config.toml
intermediate_size = 512
hidden_act = "geglu"
norm = "layernorm"
norm_eps = 1e-06
attn_scale = 0.177
tie_word_embeddings = false
parallel_block = false
init_std_qkv = 0.0361
init_std_down = 0.0361
learning_rate = 0.0118
lr_mult_o = 2.0
max_grad_norm = 1.0
schedule = "wsd"
Each number is 500 + 50 x the weight over its row's rms, rounded and kept within 0 to 999. Layers, rows and columns count from 0. Numbers have three digits each. The size before them is the row's rms in percent of the matrix's.

# down: layer 2 MLP down (transposed), 512x192, rms 0.102, rows 235-301, columns 0-63
# gate: layer 2 MLP gate, 512x192, rms 0.129, rows 236-302, columns 0-63
# up: layer 2 MLP up, 512x192, rms 0.131, rows 236-301, columns 0-63
down235 110:545474573517454425489515504565429527476526548423516469445484499540524527450453525515544468571424551551485438431528486552581409575478442485500530596506499494477510498478531518505532535441534477
gate236 099:516528445552547501512520467463594494511482554563483453465566564478495543484445497480561502446528582392453672582482495597499492489571518416462445532520466464546555554467496485498501524588495485
up236 099:388625541385445526464436438509534547573570492483506587470520516498533464495514473463453560494496496559498464491570519423471515509552424492509551497488514644501403487552539531475528416455512458
down236 092:503420478524509543491505471570431533458457539511453562484481512421501442473621439554514481439427506551544457486495468465555488382509435553524498552510566476511583482473538513517441521561477488
gate237 082:434518487495506451446532552550463539448491429557434532425570522577528495545464545513494456468479484467518540531531449451460571494498470532525519473537537424533441445447474566424493563492569537
up237 101:508495508464526541594465474515504451426422500528422577509450470481471358504428560463492440552500517547530503389524621552513494417516528458460504553569553521501440404463536547513377511556489566
down237 051:519452575480532503480561504438432537422479460535498646487518502524414481559526556512584442482517613502523583460464475511429472505501462530433489447623495534434511492528523572470471551602567454
gate238 095:485533534498540548454451531489530488454486583509449468522460409551491524447513460525516487521417485466537426605525536537484482434547479585479542521496528398447418500488473505391484568520481421
up238 089:524650443476486518473453410501527537539470578496483408483554427574474556433551446524466507483532504505459477456516517489527520486592441478466486460479470478470530487475460448499588481512514520
down238 090:474444531474413591480450610460510492523491614439480437489509501504473582506597549485472483497481512408536371502513531581538487544521456449470460513528511541527447442512473468420441567511551410
gate239 105:469552575506594470478518551472520415481550600486490550501516493558511516471520502448547467440393565421547480484486566567436521442551501537534462504586554399462389568499456541466519512412601535
up239 094:440542572511598566577470438430538353561496470527447517507510433482494517486484501524557521513432521501519531465493550564565511496503460524542455514489533474495374577506501514497519487432555553
down239 109:476608636473401504475432526500576495510555504487528520493590480522474505450449453440563440450461481481573517463442548602495535609426491472552515438498530434498422542514496560475539480432448478
gate240 099:570428535573589523432523548587495558525448549482387538535419530604463448473494495507505487566528575517481660534485578533506556519566436505456445483476448505409490450480508578491538481509474553
up240 113:477470507492531548633507462511508530567458590468484469528511450523466576553496564528507516432502526542417427569529600411506511567559554504407503542562589390547471510466470507439517500431526521
down240 155:482456498464467525589464477587492459513479487511521528513564488537542640487420527479463508511511508594520458513482438440433487513546539564559408427469556494473430550454469426508522443389460500
gate241 088:491553539483528596427544471555561503480423381548572541505510497443490344450541469493487507554505483408525424520492506517539473558497455512501505527533524499427489549545468558561492459509500438
up241 093:551549472501568518554553577500544418450553488502506456425596430554501557545505491548491530462458458527456596476437566571489509516541452479466378417536407461525463473459451472529504414417523480
down241 054:543414496447612490427541487452493512523586544544460476381374542526421557454422504492499465475483489426439422408440550447604552422495496450525523459532398528505490500486440383513478480543544443
gate242 089:514426476511541540461517488494537517516432514560555533562463442440405532479436591585497496499591488538456491429474444507511568526545480486455613604496467504444547479582496556450533467515456453
up242 114:518500532543493428457514547502493550530509504541515574553508468588449475586478578532544497523497555500439497444549417470463616343485532626503534436534538463538512466566503562491494488500522488
down242 058:421526464544508483521501495533478481414601467385531475479587540562498533553524497539474502535592545485420494478517482562428460449530483554575471514504454565544574484518510593553484375420484454
gate243 097:483510568478477506497553431570547521521467364558564505496497537507440469445465513503512496421525524482512506570584559557473660519498552430566517504456478520530518507549471458465532342530466522
up243 101:364514432479560544478563482514559540491521538554461630489487513524527481453556524521427472508478456534432524494542463615544490663509433408542486424463514504500457479545466462472457450545465356
down243 093:435479457463527486538466595447477468490484515524483566437479473520467539541587491480444574462459467575524576448485494446470456548482449477521437576498642528512541479406517499565385557539438507
gate244 117:476522562489541436466519480534579565475497452557480572458530509524489517429469503432575552431462587548435485511510544542479575502466350491522434397520377441514512468584502502471559536517524516
up244 116:522595537455517441403450430547510569508521360557487551449538477528492479484476505444569532516490591509491551433507523491539593470452402541527396483467444501514524444587498571506554468477485445
down244 126:514596571536524414465459462500457547537394346436532488444523603498509577425547429501543603515578597578586502472548490521502625470455467465563605497471493483503415480531519458487450504492539503
gate245 113:494409503571492497423496493470613548498478499522524476544443492636348419511464462463432503514471561506513528457477514515515500446449484511546467505431481477484510523535517455488601450429408572
up245 116:470470584600545485391511485444571528571481547477473502577526510543449474410483416472467494508512524464530597473431567478448528489446499511492411531472495501414465506533524523468540501477419483
down245 097:419425533485452423498470472444576594485497525477494400605566574515536418491536524514474626533488522577450456472484534548472496422475444509571535485470579512530494518462615468545568586460539464
gate246 095:519498531566471593469431539639516508506461504442490509532483527517551405491575452515524409563570426493486471392561495460486396446476487479486527596441520468487455534429428529494551492413592587
up246 121:494528409511501544484496494562503548379591454471460510615530483557471456515556444474457440486504468534554488535585478525494478596477458505456556484479535514528476377461559435524408499567501532
down246 061:622514520557493518538460600587441574465611495550485553596545380495423531490501559501524439535495418619570467473562421495494564524479452490501496466578495454524517444563525552452587542516547589
gate247 088:494577476559502482480572487462469412610413523550495507512441513557484510497492528499608567463500484428474451531481526467471537518549595459500508531467469539513535537488625427502549507513506586
up247 093:417565581543379494556510553453499474429498455530490564575483598539512489509442454494475461440526528464527532539475499521574480475512496489459517559475436456547496487462533600498494537434532457
down247 033:508441504442483541417436503509615452430572465534445561591429563504478499548451500437467506507511524530523477578364447537550445454471533496541468530460486520552638470557502476461515558459501496
gate248 099:433554486514493463555498517533544574528448500482405431501466454458513487549494539611567402497477493431516495489549483563622555553547516488384513563482469536537485546449412536467563527477460507
up248 120:484496566589526530470496515498501564420527555511517472540488535431519490451562518504492463519468550571525522514536456425529523388484551446466445570498526518437549533432470472561379556502544574
down248 091:514486521533473487548483373408437459402518486552443499562518499422444430513594453528509473472514488589547622514507442449440467477523536405493465495569563576463539569454497517551507513493587519
gate249 102:521506486494539612464551571497522600459486444516510589624487528473484459509440482589515451449536472469388466439594509594492497446407462520610443512473617537550438497492460465500505456583460489
up249 094:523505479462498518496449548530509507502340433457467458572581443456442435477480410472478461450592500597582545406521491573428540449415515544501465449559527474593447519565521425436430409510415565
down249 112:523512442540515542473558480495469564594479383558469575475475447507477563369494528591630451523422452543455471455468588575557458564437545462576565488432545565449513557591427429501529405534533494
gate250 091:513517427437395438465453559528471492514472486522551534456525493587653506453421488505509510399572517506491464497509403509472517521509462554495544511518460491419423357495532541511557557554486533
up250 099:447556474514555427449531499505526545545408605410540462495501464578603484422490512539481436567450477495544502576505404433422487521561515564469538525491533466395433515507568478473510526489524530
down250 060:520525457490547531404526483488492521499425538485551559618441501502533555450552565525440411499540436555559551466452471425497462528549524537574521587454486415571439449511596442470497379548492426
gate251 106:562481526529480506456518483501462498531520536468432486449527519475508486520500492458451500543394655432547524594431501509555484465503507439461466501472538490431527569502455543512613555465470516
up251 112:486508417442444453463558582583515594482490511523550549459527557455462531531415521447558422495604400594526453571627489504514538453469531468521520529514518566598551591394480421591433489527500519
down251 119:543456473504516544429556468541585560527495447377549505474514511481481565562430445528509487522468503542526511554473505502490571442478539461481495584414489415515522491541547551498484573448536511
gate252 099:474523520545522528378536551471473481394499526462490604465451516514389534563466559449559485415538539442528473535532563509461519447497481537461474490557553438539574535513491489485478474538520512
up252 104:477498548500501507429457443528443566340475503462485488513519454479403406542568487501591469526542478455473461476649512533543485528497491435502405511465513457620568488504466420475489516586496509
down252 110:455611513584479527523489527539482529464570485498503442547493481452434567515498596474654568475421573567549409539560457473558496458437511515501499438481545567480568456495464411429523571549498532
gate253 101:419477551492433549640528407517510554451617510556532405507511493575512448386449599499534454379560506473483508568535555568424508480515504452548509519462443477484430499493531498599469603449507372
up253 103:607482487468498537523550544534509477480401494522439476540487495480502515506529518543484557534525454593534382435463430478494496499457508579569566528517489501493529524535428493453531372449504614
down253 111:547506509503439524596509517525492475493518369527509483507472458545468474474613504481454477453564564354488592444572573491472496495508493444432496470468476434517502438526505573502523563498514450
gate254 082:585498526570541541444502548501467458491513458474545524397614516533464418491591509397520446448567593501524472433558431446510598520548495471500493533487497509500498518573538530478574397562473511
up254 088:511489475452461504491595490568592459495531513473468450530455536537472566500458392535473547446477423529505459564500520457512404461516379473445516431508539366520485454483515398511557525547395511
down254 042:446487477475619475486577588482526464564548458471436514503488489496563529501489503393443454438497359478619488531448451463512554562494526618590526505427529462485525487529357529530483458483621470
gate255 113:567472465491453495523548561524583486540536507454428562528524526517478416487517413559520560454509520520433570524613537552517403414426418491572478502545443509428433459467473605470602426459514547
up255 108:498461533479565473499499389447502521517510534556480490421459562593477509573503568515402561503484539488486523507398513450485495510486514519569492476523496481601520484547505576569565553541538443
down255 107:507487653435431460475473478442546474418491535563493552445581442551432531475621557380472473407490531504536489570416561545462546498569544494476521512541416448546614485545553526553440590519477550
gate256 095:481448471496488531459556476552473461501565424592413569492540448465529481514577549468589549379441533497497590386565471492484457523561573482481479433524471478460480504443510500498461473473463501
up256 107:490519397490506521475480493471475567417508461449516515495591462450457490527491507491550405558486433464487405560492481475516468438449492568482536450538495501538538492552434525533518498448456494
down256 073:590442459550473481469471340526500463461545374472463468543469437445496552533492555500543482541483452501435467589508447494467478465516519566605571489500555571512492509604429543337501506613537547
gate257 087:396547472540436525477482472537413502506482552523493474433500453491580434516400461531476521487492561509543445524532528506449564431445528504605561547543476480621523563524453480445554631515600515
up257 120:550551502521517530460505492490476543557516453559533431442507519479464597557515507444424527430534493542479338577427432522517527503474535519508468434513549488611491518485431467454590586426504544
down257 063:473452462476430471432535476492654465587524418474537470484531604536472502490538471493463566485568428454503373538566502482596565576540482500552430488474360468551464493568480413533446442506481542
gate258 096:405476538468529436408497487498616421409435539602495536535415475529443454443531513439492479435419416490493485431473514530413550514522513459475628545513508481463529492492546448474545465492583523
up258 091:527576490517475545507487522546500504562528403561509492446471449470488502456428416485616462483507509525460573471648499543497593575499513398494498562501558481537546489491549427510420529501505487
down258 062:482439565498487537487406534568582544488432463523429540532446507592507580473520483570479491436492434553496528387498578533452508496434509427532563528433492566490572467429520519500513516501459541
gate259 105:454539499529486464529512395475509449415568430501498462520424510492460577546507547500559452502578434598501496518457521569491506465434595515536414489533527552484563475539506546370491582477537447
up259 094:508478465496479550485557484430434439468520477512472530547462475476522516530500499517506515496555539629486557501544467501495522564528502461575587507514528520438449531428488466464472469477533387
down259 090:360580482518485556550410457478441561511534543433461361502532499553466486555535478447446509434510477580547527468522486459506522473442443508425509433532536507404644498491511513455528538447501633
gate260 103:506490464472530480499465553464524486471543493438483561563465546520510437462498402514414558475578469579511385493499464493486504442474512467466429557516544575502489539567423530462511540580495506
up260 096:550435446470528558455530487516476538593426499559471511468511487406466482572627401512536478497507505433395516506461443462518434505521486541512461477480519464598422530458444485425446515391441527
down260 103:564575534520403473499551484480545556520482479534491418526483545540528451566577481574557600500523457464506485466451471497511526572398379474566480399546475418600505476495424518468532535432491518
gate261 101:514592422487471538456515444535543515436529465429568491473605444596524494573481463452478538475600426529524491469465422401515481545488410567494549536511432478572534590479451569560530458436539483
up261 096:409585467430550538463535478518592444459576498416480445497514501513553488561381421521607583436579410468391417515496546536535472607432506570514544561491389433502482525469458573558547514531473510
down261 060:532500474440515533601430591482548439539562473475461538470463529411500610492486442556476481529433492413452398586511401514585448379462516543632604508477493459449493555539493473407551568503468530
gate262 115:672500486503591489528426436548472539533390486431447438487505485602498490450470563491495499568450545465481532496512463493478497511498548489477400547619408465493517449521511491460493488461503519
up262 122:505468474448519442500500526621426467512499491510548522561510468475492450505504564451567401446448454445443501475455506495488473540454552568540536464508463572520556439537585526508472473552514575
down262 137:561476408528540503488518409561563544496476409537535547572552505464518415527427458505524441424493577546517527589586503499457484462506561502498480415514538413476534521444440501576587520458574510
gate263 091:482549437527509611369497498570465495514466410430382453506481502480485477441478516482448508499502395481480547502532595527552573425481509603481581466600520482496412526585436539498595454431570526
up263 116:543555460558464518575383549559546554489523402500516476486570458487512536585405413412644620533503452474522409479504578485498419454513411529482564480542588532550554537526424505473464501505524531
down263 080:513525518441439603545486571446548538443511490522484522514537510455481457437404435474577477593560539487531496572457540497525468509501481511477546457625459427496534500593490583378493550528556513
gate264 092:577429449467484401472550457426532588565484518373505532474491537454489535470476429471506471474421518536554528527475599513477471502497549450577542500463454491510461441503403454513545461523450461
up264 081:493501532484472515501559514585490459484480446478532447528547478585414483539599566567403547565508463525466508457473447543571563501474441502464474439438466475490447476530481413486555526466482476
down264 067:451482522430593487492534508466507518495556593558461498513566602560521533471526504436566509462560501556540501463520419456546562483443523507535466432461495517505464477484477496570554514494489420
gate265 091:487470532542518505504422418457514494449568477519547435499467545567506530504491462518468544441539424542492486517546570533429401380476589502536438480508560491462389526483435578522479524569571516
up265 086:451464488444405482477430427507478512532593528499552444491515481556466524558576460592456470448618488504482424417527439571452497419442587492530461402441528545537440533418480549592555555503501588
down265 105:555481544453495447526491486567551509519460499505517517439539555551477548524451368516448397484473418553449464475572504551498522485545440477612484490507431489460492524493531598535622577423574525
gate266 103:534536441514511511511571478570616454447464561474471465455569464484439455498524363516537490438547528561552564508580576520548539434440517440575579509477494416563460489519386464508594391541494522
up266 098:501453578542569498524443522466499563531459462432500408543490461539575566469486553569555446556479472478521401509556543502483540505535514470481545535463510558464491488553424534475496531525508447
down266 084:420549539576567498490410522421497538572539450561550432520544543603563522489497561515466513451443489400501425567521499469528512501527443539448480554440413559427504531464483445478494374475554518
gate267 097:506480385464536491491545564536470448569484545477577610530550522587487613409478509383509545465454455501587590451455467543472534440530508511452563446537479512503612510582543520565550515445520506
up267 106:477493514506474416443485440490524506510543534450462416516497456473472548453548501552572520399503495566468470566543551549515504552523509577602553515479494463597502442473426544563541465575329547
down267 078:465548435508511442471587511483527458557487537460425410557530439498500482473566594542501525484485465539548543408556509490524444482500445590573595468397511566505541508415447537525447493600534556
gate268 108:542528478552561446602428506570529549553424439422490606575565578516443398484534452427535527525463554434578602502465517561450518510497562513471501489539448538469442468531576494458517422509409529
up268 094:591523587476537469430537472455537504444558556520494524499550554469530581475451566461458465503484478424499418501522419574463534386496379529440488489457569503532487567461550427550512541607574519
down268 095:547538480503507487533446457602438508396470523458531560570502594517514419504374513583457474473579538568499496315510539457522445461519479492434475495469509619544506517518532496464559487511528519
gate269 085:560579434505518552415489501592448524478467601439449485537443528508571488532482493542530515429459504490453632501517491547441457529464473483454566463502556456410569510459500467480524535497562407
up269 104:491576419417564512455492439536528466551531571504472482489462648517459493528499566504502455516473408468427513475498562538552475500451522417493518464486528474443510560458613414547530507470545427
down269 068:532505470507504615559593509494498496407578517477527537494560503494465502571477533534376451531380517553475500360428418479455464520413520445557529538562616464580426515496504423490414546584487465
gate270 092:478508453598450463515562467536476527470487488551524515479488469531505408503537512505482484520496511476486571488576436482407499535582472512462514577392558592449587493389514484447534505534612434
up270 103:511525547611516528503447457496409479413447463517582510484476483510512383599541585447426471544404476482493636459566487491425465573532506581521572460378569473522546533518585543535461457524534527
down270 050:464516471469509475557539441476472390515485438484572501542510444493484511494555499472487406452463545470528464555497427530446454530504540478409525544549515412515560465541594510489699471459519420
gate271 096:506498443504526562544503463415505576506539487501525544517538534405496511432560459400495478454512510598569457432526395445466486487528458554404540514574422511498425535509491462430448513510512410
up271 105:417538490465479485489504574500495517460446459466450549518505503539534573523413553573447560501512502508398551567488482452557566504534514498573486498506537437470490497557555541585572493558470395
down271 057:450449489426451422450458638581522458521460584431502536509515421494531504623525451496557533431502544508479494510488484488535546473495483553436499528528471455458554521490394500550516557384440478
gate272 134:546493449562596374586448446509501518499487508539498539512480515516455520491584523504629474494488522460550495435428533451562601535521408500478548480533467529497498395484490408488585466465500378
up272 123:494475497467485593420527488548471432485470480458474422499569473457562411535405490499410493436495479515519588530549532488465494494475537471517554573591571475512517611459527546408465566505495566
down272 159:490530497436482609467471491514549460512521496518476460489505525508526545484551542534455527551498529513473529535547395551507454527470502464428498520481553498489519498480483503491483540433485503
gate273 101:565541491487559478480491491495542436572466477635464565609507438468514471478407510335471429517484600524526525498489487455466459437539548570451439537545386507489424500537534541501470402513497578
up273 090:522490536441548500453442533526464441588529434576552521579561398509408432446464506412511428524493597551503520492463529473436369424532491537433414531457436489455477523586497535514439406539489599
down273 121:422509515472523418486494458377491488634539469486539567526453365476523513487440508468547449421441463520450469483574488434516541512509448474442483507473538500514511438523476542486501540432485492
gate274 109:397414553574458421551549460446414565475581410572586525482501474540446447533550560502494551517545470574402531479549547501567485520628594469570500531394622495547508480499468553491392467476479473
up274 113:538591482502477488468473566467520441516490486471590468400556392413505527483568562505474421488425537504511453521489425632524491520427424461505469481511486513575523573517488450637553540531514556
down274 151:557588445445541570493442514547526467514485536511503576419501429384499544474519576590512442492499450450515536507492402517506508614477476471358551519532434594491483492523513478466438438463606534
gate275 092:404488481448450555471458534451526482500436498500480435479459533407511434443576591551617559472437441465498435525573532466461543521511551524500468421456550501574450550551491456498555476535484613
up275 090:534528443494521519454460487467463607532508553617510554469512449549519536471357464579547545430408498522551481564488460478576500489512487473523452495548475494529523465458495458443460579528536442
down275 052:508531527507450493515549583437494532512471496531397456557521494469521498495442566420519517485540400479423556467561536464503492442493494542501486399499468544508516512537482427446378465474624480
gate276 099:523530468506377522643506567442522555487532415521442487506551483526438491465506505516490485420547365468471462495454552456552477477496533459482574474409647432557477503530491509491465565484566405
up276 095:412574489430460527597470500458520566442613456536437486516583481553526429509493580578506472462537373404516489519456444517496450506595461477565553512504488394459484506540551513527476523570381486
down276 114:443460497464450474522523433538470508603467562467564567476480557514472597575521549480448527507518577498477488532521518598482505535512465580554461451587539518505569450515480519411405494627479503
gate277 089:442573463546453417472587446534468494544506455487528515405422498474563509556449543485473482509415454561454595530531526409476532395500503490547583452504572490459487597551436483424518498494578590
up277 101:502447499455470516466452579516422552442537429584532532581468599517526551475516564474480534516600501469487564520462468518513461599443461543521520423485576442431498518453516455512473528459561509
down277 079:541559505561518530490436517489440471477543502510477548557415519505522489521506464530479563534451475531469511566521482467476550460371434452441402427585439475450447494457464553580575482474564548
gate278 092:537445520485542455575505496442522479388499517462494504475436546483496431466562547445512489423527450511505504483537487546567485552546582553654450478443468493472455524487461464477464512514520566
up278 096:473491374534499339560551627577593505460508507502528534605521549537567483489485473489530513499531440406492487576410430508489481440482586558615459576470468543464506536521551522547446502504535474
down278 067:443468440474516422461519512552539495452509517439508507567508607596530493445506466546462491458467432448448443553448439482505482444527409497600530577515492464471564461495481553448446510419422567
gate279 116:471471542458356495526472503472538475509509526467455422417445562515444542507613553483451573517519499541474398476468416461540428554537483435554502587435476538522510516523536447519453542555602420
up279 116:536539437562599505526565481473470456447506518465520605580531588479473447460454480449572429518469485485575622527613555442445575511382538615542511480495513448476469453427485557514518416531425453
down279 108:582528433519518504499464461454501552535525474564516700495437514460521468454405544530574496499573496601614547506406476556532571514538484532482493475454423495570529416400436467489481486494528507
gate280 107:505458424552564489514491491467593524483599502484533544523526536494545435528487472433439493545507452546465519510451499548500537521587516526531475554522540539551515517483499410544571491409471542
up280 119:556462432485553476550481480463559409545481443472505616526506494530611471545431531469420586431455501509473549477405427537467500441551496493577463478439535608503554575518557412564497530381490485
down280 098:487569517572496493449492506493509382510501473420558518438474525441541349465459532492460595467589470451458509438515446558592452518533511542448412520466575526517475504540493468556446521402459467
gate281 103:543523518439526497503548521479455448538468478544559460393498527491482458401476495475540517539498554467536514453487456604477568502551560503487594487435422449542451481491571421520525478515418535
up281 097:507490505403433549545434503537477544554516478488521423486582501476455433421545547515537475579494554424483470515506479573457477502568475546541467517548515426562556490480573503437461500515483530
down281 056:519524488532517583557437423515398535528509467506543450450535503547575544573507479511484555432410484497490526501517602541505467559482536426524390409529411524519518504548434554469510402448409483
gate282 098:454473488616496529558498506567488396488536521504472528427555519423627469539547449440452558479522517574606554417452505476443576506513528527445579564459477456473525468495568555491460481490483437
up282 101:506435497415568457508529495533515460479545590467529557495453566524486428560507533428529489575474506459560520473460547571409473618494512527540586582596385495539500537475491505438510460527456532
down282 062:546462500427521424505564464442592483475508469559521481484480623537468468515380529474481482551459573493409490453550442447510439555551451538522466501493541489513509522476508426480541513532468525
gate283 111:483507548445466486536551501499518481470537451397497513487537491563497376560439546349440499509470477609433606445493507481452546475451536506525516529519450470451504475449443511468578483443494526
up283 103:521549446513434451452495523496502514484510472371464539533477534543453449621445578436436462552476469601511523491570469545521565439484496447476546480501490483427609452442456451511541512452497475
down283 126:486525485475490491559459579483609535465463428495492414555500492420443487604510457429442511553477587562559513458453489532449529439499543560521427557435575415449491536528569542464485564548423509
gate284 094:497468554490508503466483467484547465386533511489553557539544568436523551506517495510492458501470531454520493500546491589559504489617492562453562461449472458427583471499563514488468496554424452
up284 097:515442603494538502452442440520533604505498515486557497538520506554546563617490468528511481474455524496515419525535475625531472420549500628539480558399425526566459496522462501510459445497495493
down284 059:525496445505465451526414560519523505501504411576552514526511618529501474492523486581591427485514439445454543561488483464461429538462536447596475482415420575459506524602536533446451490541459510
gate285 083:517549602560487505464552500490535565489474435543489538492474538421515513429496512525534558495429525456523510529483515545471541507553478486430560517566498450514486529571436649487582556511594467
up285 103:521545466506506434459505550492560385559508398473460460524503568477526619521446515530457541467582450482517484580421564487556532452432448543425521487460550548503486481562534596552544511560530472
down285 059:473490468470467338453508488514510417536492514377509582523499541552520565571375478546591561503566499497487422510498543512510553453406520483526533534504506453428539503472461475539605408522518511
gate286 093:518452498510529531506505536431454640463462490529460544498465499535442535539639548475504412429550547546516457529508482448428492455462548432475424431485516615566513533485599515429428459427460471
up286 087:532492526489501542456466529552515520574553364449538420451424474456545519529520552524463551523432473485455533504527521481468425605539496507487513517400451540466508498480476517521645564409462500
down286 071:625438502495572522501419413585629564527557443484554424521469468452446505435541522633531585490494450469520423572550496551461486473507440528563454496495503487432485509481569460486576460446489460
gate287 105:442504554526481482433472521400480519565442515469466486394527472499584457452478460526401526487564481454518478518537473575556466446520562520473519547516479563462543469455465610511566541450411471
up287 092:590540556472484577476393555441517493506509504524488518479526439443445500481480501507479550420494540503419550455531562581496574461513545484478494536494466453487439564564530488443424596457532421
down287 073:524477470480556531651510519597466545497481468568473503508463445500423570542565446501508515444485495599376451522506587562441468432483476488509433442469445542577575539547563449478548491522546525
gate288 098:493581462554559452554505461523523584447552449460497502528477519521410465501491488379547433452556578532443484460552522497503543445473467537427485541581444563447483548457543487594482473487448555
up288 110:499554474499440470424543524507520499482625561497499552533485550579450517509553449513442454519562486541535534543475515517416496402468440500515509534524545442578492449413446529562501479526509511
down288 071:499440467454440398523542500635439447459497523429495551554547531569504508570536452500493526506448516522488453492470479430425540451429491468639502553569490539544571447449506487464584487475550589
gate289 097:521480434561473384568501398530454486567425467412455521517594512596486479511417514509449443519514445509557496557466483520503560491467479515457534595512494517528462409469513504517614527404578570
up289 102:577566538595462512462467455482440492505493456432432446498550465522547514641460540503515512491531410445613551453478569586476516383440536477423477475553491471534564485501422562481518527464521608
down289 070:468525506439462503569561494575492472413543376549541571532477602451416528481492428534525507451448482484426420481496565553523365504622477518508484472490537482591512535548474475427565495564576540
gate290 084:421498526555457494567507465515552463554458513575583545454528461500477400470479526536458575421506554451577494500543449504532577501598521493479498550453489593524481452409579531524570527405515535
up290 096:511495420551547547478452554573625539468514447473530586537501561591492439521438488484501498499488502420456445582473446504561512512455462505514453502546574526567526431469559504521458498459495425
down290 047:454376402450528502523602525541542564480540441524433544508530564435464551569456506383571532360448501446494463521588395493471541534472449486485509471544599571543459589472537605451477470465548444
gate291 103:521545514464483525492561533449444556479497466530633432466525511530438548586551492553456401447485409593501454483491496472578494510537586455498503501470522465540596469547474472541437481543480530
up291 106:529395561473544495527613418436535493509435594525439446471501442508537380497441430512467553478522525571472561483533509512387506510496490531506345523472480540500538556462560478510399525603541588
down291 126:507525517491435516467514518497485482484495613559398433444427531553507443495482486524562546562477457478446502420467462481457479542518361565531460568411528559515460461535572503547467469501473516
gate292 102:565479510466513447545493618490530503575583547465560584430573591482494481493488466476488524426444469538548486480475590509480550470568457511579511432490444515569530459551551494510515493414488357
up292 097:467515514476548464385531353495541513467479450541481425559442493581462552514533535434542418587445527411445485575540425481463490519481493461443502553541489515455476515450531518543583504548474680
down292 125:559459462525536564481584437530515497393549592497518612494437522600503467413487490509558476542597558512447453518459532525507500483490527464474450563374480453464535519558536441531469568568437444
gate293 109:490581432584484527486506570498448555477457547512426514559501482509566530554513517548465459463496422572587570554555544541559550511511563482501443533482490547521484499447522527472507572482473527
up293 097:559606416522481472495468529523463535503515546465484498491600446541546495474516404547483518447508487506516483581508488542569503391452479465583487483464575559529496418458535438494508470474543502
down293 093:505525454422538541488514535488444513582383516451445538462527499470585445649522454568520550486483445498548532375553523516514439547465505457553476469471459603524497532573519485550494517497373467
gate294 098:511578532500489503566465392542578516548432563566418528523561540517465469451483448513537389533462454477471586551456542511540544434531413521539436564546397418601629481417460499474426580580561473
up294 092:429526581529546475462479421481561482502394539513399498570532508490494447445512449470496443598540472564552571475524556438522460449578455464534441529529369475555543541402458451568473502480522581
down294 104:510522458412568482574551495504512506539515422591610583562540459584415534486493484502501470501516508550483446585431402525485668450528429592486502514475447384450485474501545494515562476498558513
gate295 099:534513512584549580509580577563480420493473506462507541476514456457523559473432509434500566501555489531538481444458532510408481408576510587514482421462461482468553527506524527388504467443475545
up295 089:513626547526500567498586480482488384464397458472489586541532436483470571489493588497420511459526521478490517411565517550495513609546488524578524451382417420449534550513503542468443567519500494
down295 125:452489475546452420480529539453400514532540518467481412447544402477488488423507509457476566539559480476524458475484537368512431461420544491558446464493578424522503544526453501436517511415475591
gate296 100:475557583506488496538452478484492499538515445449471499402407402539525418428439486545489480508544405591461491527546536512489579481552498513593509532516554494511474452500409534535495508543546364
up296 098:442412607460558549499473500479557499554435496581419454502518506432455528424483466481596517508447434449550498478511458493479544573510513568479577413537455580496469559478534446534478569472436502
down296 084:570457494603590578452522454519490458499481505421347420549482436425513542505545537588476549481502551420535507466488519448417487434616495531451535491463413465570430402526523420526411462481459412
gate297 097:517523437485492573463492461492465489433421596487517528496529503571505439537590536483513498487488567655599503407462532507469609459524478485470579570472581426506429490500636433584506563512529478
up297 114:542467497556530498535551541541451516538451430474498439573514420521484514525494502580469487537420423477542548541439513475466564367568526510570481389530494554429497459518498436588381518509544532
down297 059:472519528499466514537477519424495609424450512475642624510560415537555483522537490531436470395461471583450558462596540431517449400466458453479485473518473463507483455520547418518481397506503461
gate298 117:498529475463432436519534475558586558436460505420570538549529493569530480480481456510449479541443426468613462499476476566508509526471514582579564470508578525533432483469494576483566522523520596
up298 118:474524510511475491545520586588509483474509619532474443587520507573466448499554432439417500459415553465471524454496567497568580524439510484526486514415489393516505496476566537500429521568501514
down298 116:497556511525467411513448558534458564524494457510499400518508514492369501469488484444490606515430484478456437485514554526442547579479589535481480503463473596427537508471543546501576506490515556
gate299 102:462410496456531586580460472451530554534528503588424553466515507539451367498503444444524585486473496446521561516509542511527530575510424551504480379499512455507449540544594470426359545506487442
up299 079:466443540535517477417495450446536477474506534465427563567422503406554416481510508445558481438453528465545499590488461469512483535495448556550486462514551438492478568509428499520369529559518420
down299 100:537579420450457453548567468587542344479520521490429462531482508487520452516541548519509487511512482522540488601429452543460523474495634529534545450447434542524541523467535454572562561468514532
gate300 111:479517534546531555499530554533482555500416562445447597545619573516475484419455419441499517498479515458540587517484542510527535433545525533484443429405414469448557539477587521516475457562618454
up300 100:542546438554460456537485452559527442473557556455419527512470521489587393555489428522536632544522447502528480540472450522571428601433395487558480612490434513453486519515522599521495552507556487
down300 103:518471495510552635413462518485469432573506500412524559474585463567467541502552456484503497524503424442578458587540499443523386497490452549595455551492358407515543540450423550590526577558571523
gate301 111:494580545453505506496456500548545488483441584524563501483502447593527479445528439493464462558476462447494613423537490439522584523453501523485492469542460471535447503550521470461564486555466420
up301 106:502536479568504487544505525467563495438479574438525526509560531333485471527480568477482523454506515595465505552473466555405508467605451452475463590445539509477510512447507518435547538514499445
down301 138:522482408584489533508511420506490446509495589486417539517571538521481491477406460420490595446520596518517457530525536509572463454444464533492464531477549443463505514503562503485535551562501504
gate302 095:553579526535464437435535562549623454490481459539451508445435463550391594514524634480433465560574473481519501453444458492557402533464508482489488473417467500412410544529500476503514509417486561